python train.py --intermediate_size=1024 --vocab_size=2561 --positions="learned" --attn_scale=0.125 --init="uniform" --decay_fraction=0.795 --final_lr_fraction=0.05
Each number is 500 + 50 x the weight over its row's rms, rounded and kept within 0 to 999. Layers, rows and columns count from 0. Numbers have three digits each. The size before them is the row's rms in percent of the matrix's.

# layer 9 MLP down, 256x1024, rms 0.024, rows 0-255, columns 512-543
098:482473509430574437488554469471509517495518502526544567501513395527447510458537527546443564527499
098:517427509511430537567467440523526460447454451479578445446436593517519448533451462424487570469373
103:481535433509496431502531530478492488468525546537523487511457535544512534469509478504497459509483
097:442480526557530570581518488499361526470516531528643608551486390379458442506592451438476525558504
099:444458441468489503541440597478464489504481407502444457547531569439474414526505460546529435533501
102:544500452513427581523533440515487438470423538561604428475514514549488518488539534466451400416450
101:455553546447419588492463430573473584542450459490523539462544519534480483491509493436487543455535
097:525490455513533487515498529525525448486460548567475495491580542476457474418485548497495487581478
100:556459526483463418533485426498538505490525493516546562540464521590607560481526400534426432480497
100:475436457532481553497456538482496485521485462485533538455548502537571553501380614472476595389449
098:447493601501479453561596537559484517465524533494486584485647613491499509441458518477467443462511
099:531474439501370461583502461529545440561446468468554505519577468493448472564485495568557521454540
104:550571464401446529420506460477440427522490560469394519480443554460504538524550525516517498419447
100:541545512430443505550419547459498523397503510471432540566532529523484437503427425525524456565585
098:514476585511454467536574498560544517465509542492521550437539530477499511494482402574424579529553
137:470493470536511495531440558505604523503500512462551497453490570412507491471469555470476442488480
104:507589476446576449422478493504497524559549500533487586564472589473564488528529573516486469492531
101:460583485490470523499472541516492454543493513474488358538551569499561479569472567437476431512538
101:461531495494510516548494514498469515493500585474434466600526499548553445514514464488497487437596
096:417495531515403535441504525503526636498509493460426509636553527495526468483533477559475420463489
105:481427500589456567403560480423616522446599528571626491566483570524424526475531451498493469479456
100:527523500417593537522553518494554484533529416471487435487414393563428453505582532477441534614462
097:587563421467489543564428523498450440464534494517523502468546493538564508480491451450483441518440
126:474605576463578504450502527444439470494489463527414495416545498462439492484483464493451435403519
102:525485465477457581471460427410504503404468436530497483505582519502490578530506405577618440587425
099:494519508502510452548598513557461422532503553487431458497520512457542551415519523537534482431454
099:540550483519515558514561547562496435493522454469565536543574454398534514492548424488512521423527
104:567637542493587509444459505461417546522513459557434392537447544554461458568504460460529493445495
099:503551483531497522506459505510456459562465507519477475547599427561410433515564543470417511514534
101:449487478462494505566420404544497554461459490533511562478472543470536422463659440509486481413503
096:466407542545472497575527474514481494448514465474528578605545482484595513494534490470527569431557
093:509486559505472567484592415454533513540562525538551451458543455499562549373557532455556523492519
096:497537497504504507541490470507461480494460550509560450538553539479484500437508476522584584451475
099:579465544586537505513436518577431479545505571530568565479556495427528471570468558545440558464546
100:496478509443442505462566495462464423480401540497489482548440537527498560614415503572526482547452
098:432463531556509537563614480490547438571484570498552523477464512586518516430502465438503412502479
099:486558538483460493563479470617516459480486540517588509426462484548426479451588488515526503441486
099:534560571553560555455572505472556501604456547530565538594556536545463471597421489423573388540525
101:628508563499524513517448462553466568533536411546543500458466484590542528579540462474585548531518
100:552528439528541519531481499511466524465535535483471490425463557505443518565565431534515532538459
097:576454543507605509483420399421529491433526493478527474519569438549488549456462520504508506526498
101:488478524444454526477428455517438376572589555530516509397526518522538481503595531534503482545506
102:439519428512492530428434561516449526431565472515451539552517538575404449471524478532426454453530
103:495433560580525422435524540485489519451500562496523510452471479510497441523572477511507574595523
097:507545519460567534502525504531499551564563521515471449466460490468442528446347541455497463547408
097:535532447446550485462524499533491504451499523470552575553577478582544486566472471533487569628501
102:514447532430553487414482521466437453379495410489533560502458497411483522469522570445523544455419
099:474577512445488479555535541361475465483491470542522459447470452408546458457534579491539452544482
097:664444536411562501456509471461440461538539446527588494553510524420593513492483437547512560499447
098:520507497461457484491590580500563560504474488481429490585500424454552491502542583508532512522434
098:458484584414444536516481546513566519558525474440524490538470453448577510471487487556539550533466
100:521490483419540516508607492553436575422505558498565453481517475531571530528479495568524587586472
102:565472553503516582545500489511512473516468504589483377570550553509569491432457549470524438503457
100:577493471487546547529554470473516404516492491472470476488549462445528495612512487567554483525563
101:465483471465529547435505509396506595387585428581431542552486522591481582538506518481513445517502
102:494484543463342588551427467524343561496478450478438460531532537471465483570475575522477431480471
100:550477516521492480399513466502513554443509511516501564471509505470522512461463509498434532446392
100:452483474541492430428525552495512496428490558516443486499514532587504534528432562502542529514494
095:533493571404539490535536452505410523501511527447437476535545497471559536471526542359541497440475
099:456521497481408464448544554465402453567439456505465529441475465410512501499480438495518552497489
099:494431413412540478588463341471480477440477577399633494496408576496565400460452531492495607450360
097:585435506459531505469525506532387563452544509577461520552548572539620499500569526454437513530555
091:551497456485435496450534525403538454501502509442483449482526397474537482512476473518502472542487
101:495494506565444562497484533535546503394455517571416498616557458410542383534494506487511451443577
099:590613475428492481522502462453493482397562499533477600538481604556525458487461443459429579436471
096:544555561470594453552425525517559511545522514449432493642357560456419511503391495550526518565546
098:491602504520471469541558506555516651441521529413477450461467542520491510555412465436494513476567
106:538495525526541496411511512497519482491462605380524573486435529504434561460577430546610488510495
100:571562502480353545449486469482519520492458484488420437554458416443534437509506493548503501482557
105:475555484579504410478388567557450483513543444482541530505492448494568469593566621439413534519540
100:505554458451524538470520463476612421539548477597520565548449535519468460544574442522414495513602
097:422539502574536589572492515505512519485424552475406563467548458594491470417501530578544445558643
104:516478482541506499459515438478493507387540429528540489480487511652520463601473522594495506556521
099:547450503441455516562467513473525570484414364555491511532518554512521534500513533523484495495568
101:423472491542535568486428467549438372527494433471451474532564442603468510525521560447528539489456
098:510505498470525520497596407509497466512448472470409530499554549451579503464579467469497506428508
104:535520520471548429583477356493478483514454531528543415508482407481540458493459526573484520446477
098:517506516467530513522511493596593555517531495387463467417517628505467485554613517484513565516505
099:505517529490553597491484507544480670436411468487536482509583516534457478528524500510487443423501
104:536482462506452449513538572563589523451589527542552546450516511388501415557412547448501429537448
096:538523483510556475468516456616567501555502551449491475453402516601544533495494525600439534467509
101:487544461512436509429461483524524497436483551484499510501522464516467471559537528525476510580489
102:495553468379468318488459470556565429406560533489488449529503527554585453490557494486583587498588
101:509441490513454496606525547428574359467481472493548393520492479484478592547504467551537474525544
101:421435411500500557440551532563515459452536555530516481493509525523469538523358417484477466557520
102:476404485453505512515536551508489502568490545440388549569454567547460568437537462506444467427478
098:492465562440500414512538549499522448568540444506448452542455526504500483433502533519508538473581
096:472534503495481523528469495501512581485555527495515423489528390458511547513511603526484480534476
099:466469448453622518478543446510591517501518519467496448388543485486598532448405561561488475456433
101:511457500413527503499539494481564364515564468515482530439565478440565531524504480464409472605431
102:571575443401568488467434560606510526523504478534491450589450468494446456465476438619500485499454
095:549552467410451490441580428520483434503461462496579471494502378519528459445476391540517533491503
099:473553529557554543549456567508482473385402540432506551529464507545526503413494509472522547495525
095:551454458543485518482473479557489501414513434520510581467446403464402482479492475529561531414515
100:490585547471535504554500613478427521507465499405398413514453505413565513535535577527487580543508
098:481488532519563530474502518420508443495481493449538467475486561429468540456452520474539441576528
096:537503472533441501398514550493463487593404556530446511501463544572493459480550493459536447499568
107:452419487461503451504508515453484368478520515453550530502457470523514432514367516459519498607522
099:418534546425466471576544484492457506380523414406444463579576523534534519452538539467500623431553
096:585508517544576462508551500462607452573449491598535558479486456442521580496473495510540541444564
096:524568493574566535548462429511443532517524485509533575534516376415456463548558540412494369524451
098:464500488507397608547487523506521469550485506527466476496517523429520587497519525524478558465548
095:523514550512443548484510503568528515577498515531499515419488528518561498482397520379549530585550
100:461526512472519438624524584593524620494542602504464484455502431473463543492560483553544508500495
111:435534450527573456549531435506423586528465493524471461509409482452454497537467570512447401488415
097:491456588484522608558486499517564474495463495565528508544525517495478477555506517484451484485466
102:513396486476488509455524517501450529567540547537486565505529449605450583536412497472499542527431
103:514516507511555514431544514493564499558486512543517525530502537536499564443532547508530502514522
096:534546508578603528524471567546565536597553492403473598513485470447399567554505523508560531486394
100:593568548526489495560417533565506546547473544578466500531440459541570483572512442512533527427457
099:449545538469496551502471471535505486478497544407558505516493465484462562488416500509414581542453
095:544483503439491469584544504488496449555667563505464553445490498474473471559398569516547509488491
094:520514529496472481476513512560450562484561472439477546498505551517531537473480528436548489514510
099:446524493538479511551434501411419518510486437508544554476427550526492478620590550462428556470501
097:548536476510459528471572329576513424531563439453566414428463477410573625492461532500459495462451
100:442487502540494521527520570542417524532466456479577462479502511438544477524452537535531442518579
099:513504526542525579512427588474463559535487385518492504493593479531452567428563478516401529439473
106:473555411499543520455471516487418587534504531411559498458479466538525445477603495447457457554569
095:467488484522574498474593494466536529494500492445563395516502447573533488405582502619467520475502
100:507538468460531593438468498521534521517516607546423536563423554454550534568470553431431532440443
102:578511523539535575580448471545485451479467489561413497487573518489485550483466570481466590526533
103:488508443547461432479519548525457491555537500396524492603472439512442459470543454394445570571568
095:514572591510497515499536514535504580497483508473547473600439521436551528508538441373456493512498
096:445552468559553468428525487370424519447505547470483505459505506493509532540414444562602483495472
102:425523419568443437432528520621494519516446470530475616456482495464477409500586482513550482563504
104:538482444582463462508456479415591487541573530537466544584494517514451550474572569491479528452519
099:410557539507528448573456443499572516532452467594569416540531466515476497525409508478525516493503
098:622554475431456501445508344488492510534584527436518483455545498445491493497520453415483433444485
098:459582535439499537439528509466490565509586526514498601511555532506521473492524501549446457561557
097:485461552470520553461570541599483537488485564508556484436544478493490499551476446494528496512460
096:541460566502512394451605601614542443543518550553461479525501508507493427447553441447517563502458
099:458478533569498415447516434514529575542452510523438601451547473474543543528583484491612500548468
099:503514528407512414512479507527465504512538475477503506506578405466529440459478387498538471462492
100:538542487576569499543560539419459473518490474540498542444483512493546497532478563574475422504651
096:421521525549410468468519490546544429426548477454470551623434526482566496542454429476536537568510
103:591541427432432529449521541479357461542528455470545555547494496504512498494504386468497550575454
103:596466486509628520390453520517476550464471468573466558441498503548434539495409545568561515387538
097:435512571486451473473493455546605483480491483468455533466504516459516504548523463558536594448569
102:490525503525440478389486547567568426567536472472527567496431515506538516493442448464523467496451
102:494559439526511511551524494459448496448567463593437581462538503469553555575478471437478574552590
104:524472481475555502600586435463435600516530554533525520530474484531457548410593600523572486442530
100:540584550455532453579441510580509577415490531544484426528526469496494512554541490527471476459551
099:511472560453510495510488425546398442551462556508464481499564523459542533491526513504504577425445
101:522454456450501536528528504523555524540584501621515486506505529426504476616510475509453536578478
101:560496491463492446599441493469415532447527528473483469486557455484549423563469611468553418369484
099:517484438522490489432510442581506392467547497495533503549477424534464552509559460494584540445552
103:456467459601499446489536478555520568480539444533522474528456570601479489507402538484514517605513
096:533495507396479490456486622478520516573577496463467501453460599608514511493618512484512518510476
104:441416569552439484454512499496474451397465420459569573533468442512551507476462492454515503511502
101:554474485431498495492455509474452469501439518401448462563470569496470537523483502506538508486503
097:499513507463522479497509532629470453464410516578475462499550533520413464525487464537546552497481
102:475486429521502501433454597467477457513466537538494427494502481448495429406561470412494505482555
100:557443586431492551525455526501569414557569382467632510463407486505503522515485563536513488390506
095:396542522501524557462506437491447528466471587508483591495557457342524503359545559459509539507472
096:483471470591436472622453585480519536507521567514498458419553477522427564486496451509478583491540
100:479473506466560420512495490525558524426516489529499491563528528538443435478485585524475552590510
119:437514406556539516546510466479492571409454534532445466444521520583413450530484480498534396456496
101:519500436524458501466496426478541472517512530472585549472478545485449501490471471469530503506514
106:525447475505517512500489530544464511451431431464598455565497608605558507469482531487455405648478
098:438406408459607578568505570479567502464495492471476446484458568479437512433499506503454579475586
097:453515555509405490550496547446532466510570506527521425509557524391542556469393536436480374438534
098:507516530506459488488454552442433492526520550504493492406550460469461506422469528458516542477492
103:470488504531497562512608423414639441516477530528543489482502594469482419458532401545531489477508
104:444493483462483535466526465516401464536467547426394526513510506574516543503618518505498430544488
104:492426433565450386499454407535557465488567517519447477459422516505434629475466506425508463396583
098:514472557469585506406520484460435562533543491441563462431522482446479483448539543457488468551630
102:491473510491426556515502556505506517606603492472441503463438480642600609488511547451523575522526
100:541440509468530495518520551479480501443560570524525511504508538500555439528364514577474509555511
097:564483433496506529502578502499443520493518596520472516562481499546584519542592369500508521451536
100:412494494432506390542451477472582446532498553485592377503576501450442460434576566563484465456434
102:451613531609552524496491537440444550533513612493511536524455538499504513453464587436496504434539
101:484530503433472510440359491502550513523433345420501527460497517499453497467508434479463509455518
098:457523469432513576465579485519565413559497506452519477619532488554579518480405515532552616501569
102:443586531444488448504486571426523470478524485477439484539558440532496452477547456478509409512501
091:474499560549506473620411526566545554488586499520514531549457519544464483516488527439470470510497
104:527376482449506495603574486519611477535493525523550543531493472507510499416515595466480654584556
104:394477535612519447434523517493403493469504444453432501502552429487508476472468494507598497513465
100:440524546429498428502469492445527442554500506474450576429592452505474511528480477514526533452422
100:514509512492474498445407470411538571488458539433450425472466484346553501515563479538487381508590
095:492397463512536520411497533465459501524467516565502383467515517568349565519519538424512444486531
098:500467444437501470442473450547442554534601561506407502525529539504501501394463447510488467517480
100:493557522475508475457474464524494611474529501359451520507470614462518489472523517405491493442531
096:490491476447564505419511575441531478519512535517459499483476583421481513525525427448515414597363
098:516509525545508521455466539549453501477436508580453481507479482534504548499598488500449501398543
103:465477522527411423487471555491514553524493538471462593423459450438504379554571438521467516531452
098:473526556546469450456518437470527515503432472524503479417524559541527545576590521602503450417518
097:556480540477464551527543499439641486467434422494462445412476509466541480524452582523456626528566
095:554355431525466453400547412451489381537537510491546486393536456570437465478419496585496520461499
104:508596532641509558503489512448425532493503551474515570439474585495514553448537521458504477510432
098:557632534610522447528469562477583470486479488518473447526508550538506574501389486490404506516562
104:532462559465520555472513518538408505483486492563613501504545498491532509500441398489516530483515
098:441468576474454480421476542544428501521424550495504539436508477491465496517460482502536533528369
092:558459492495469466500472528490445554484481434447507537604564595504470530497506427474534485517493
095:507499508502556451524492507553540536408456493596521450478441481403544414511534504538515574494453
099:478489472519499461509572560555546518525543475506436518521474504536385546499491541538599516583564
099:491488502588521458410433466454497517397503409515430561493510531504449537522494496588458612511469
096:480516540471477548506463404522463564456517473426541446483530434532514553502432526550518449472503
103:486424585467515484475359514480450462578603411594537500588469495521504447436515510473548433500504
098:500449534391507447470534471419553516391451466471455507416479538572543533598477465472492446531437
102:476555457537436521457541491543489368542434521484435544433534497489430478490462482585478489548521
097:554490505535471522511498603485420462456411458464538551459404520530543578523536458639484439490447
102:451529504547556487538489526466510469524442416558503483444535503445501479456598469483478466583442
100:502504490482518466472484427566462425628501591554537477464429444453450448503486505492498477475459
097:481525476465629528496488498499559570438494502520608466452499496503445511500461460527517572507457
098:502392491613516594476592491525459494464480460410453572524492543531515482428432520506545437581451
097:529515458528530498486515457572487502505486525528539594458529487452513529486587477602507513493447
100:508494517531502511482552527458544483521459503500501479489446496436500515540482468498516473568527
101:508542553456534445584489549437543527556483454470476464460521485517497544555505554396470462356543
102:526410512526445517521439516362523505511514524591493480439597443534461616431568588533547507483447
099:549517514476529494354581528428525473495562465487404486463433453461480530378522523462562468479494
107:448455499514539487609446511499512418405476479405573443512548495458412431575524530494516486489460
097:442495512531497479476551517483515491457546466516447455469457454563538453521537432489420468445590
101:461484532473430528567476493460539537539537508451438463519432473537445576544403487488485524483598
103:538423507515501616497538440436530563572562445485492477472475492530496436440502554467518557510499
100:484396563485504565408582482584483530515510506490535507457427486556530492503486482531592483504471
095:506578461535472524439449581513629507503564614555485452546462558479459454565498519512515447465462
095:565491521623482549596444451508547482552529409470502583445527498460443477526506457481526551495614
101:549390484510418486573538358483518534502420509486482485508532569509492521511368509573452563504497
100:517486519507538464542468553487473506488480484492596461509460476522476418530557544410485496546411
095:539451453429459382546531595509516527588525536541480552542535402530521547526430461512503507476541
097:468483495498482501571478501534567459574502448584517513564377525497511449538527457521541447496576
099:567545505543511420471546457460623519497477458572446439484506525462531459497476570494530419503422
101:593499473587510575604436541591545544493438516520537442537554415572541468538439580546516512488438
100:382478492526446464395475468508530570496622439492463508472433400481535518526430522601473449465573
097:472535464501612512547432533510441616548432495468531435423571461513458514561566539598466487489524
101:376529484576442513510347550503423521519492494553534560526501475495520506426566502457463475437523
105:567444456559574432547490501470469405481558448499475490450602445495420486548473532494447556614536
098:462541507453549576459469426471493465482494523519556479518543482555438544504522515444527468437585
104:544491528546412521594498457509564536616525520424515495408475453455509465492421527479457530498469
097:553543448438522448543572465489593457490521433511445494454550547507479584478555393472489497602418
101:537578486414515472510518502508578577460467488531466499614436445466475578452445453540513503472474
099:420519474540523484529454560536455512487419548483437584495467448473478468524557446490465500499492
098:450401460467481415479496531485588474464478512448494511501372481515372562491504534428432548552435
098:566522507522521445440456491476446400545504542517457489523480531615564460524548514461378556544548
100:434394474596550489510461533478476506466518469443474401595572549474452499468394498496464590545507
094:411522487455375506496524529536552504551419440521486481518502496450478477450482549515459470534480
099:553487521505402394480413519422513534545488485515625558491638477503493516436562524472495488502477
096:397486489622505451433567482493459585634438515481543564424410477499534495484442424446550516417426
103:532431516541535496476521576510524569490503570568577506566395524535434479444564528556535567582446
097:535483479654493528493553448485551494485503470658562479480597463442463521496467533517515480465522
102:500501522486450546555527444451510485583526415495558562516423458423522535605515518547441418484562
100:376548497510500498602429518536448505532483547596444454534514527520559553469506475557402576470395
098:548514526515439499542413505551491495480488502473510472570390538489481469469564516528502374534624
104:497529467547489576510562433449480487490490531528526409489539485555488450450417522454477531557400
100:568421517494447416533494514518481544508519419498552516471463495431445478526446543545506466517513
104:442448488506501558439511511466444521515493527526426478462521532483491484531547478495438387472446
102:430496489519529478465470513385555409468476522486558474462453522496440482545511503420500466607454
098:562564476439491441553465419493497492488471418456461494513508475475504446487510460476485534559528
102:476500483570597519446493568434522480562547469365505533508436544494535386514545458481478467518462
102:384505437463430501510504584465460488443491492467529448493483507448528506487538466505499429516510
098:507599566535493554562517385389467433443472524523448550513545506542537476500509548538540471558531
103:538513490491462480490506492477412463648443402518534460401478432531412534492477451523510497567475
107:542431390538486441502527442505545491550483525469419493531494462471593476524466522492452499482511
096:516502454597544534471554507517400441491441582544489529406535452479578584536534473579504501440406
106:479448537497466486565537556538497699430424468557498510500540431522497469482551421553583522459537
105:436471482449458552486460543448443446494453460444510529553398536552463489569420466543500468439529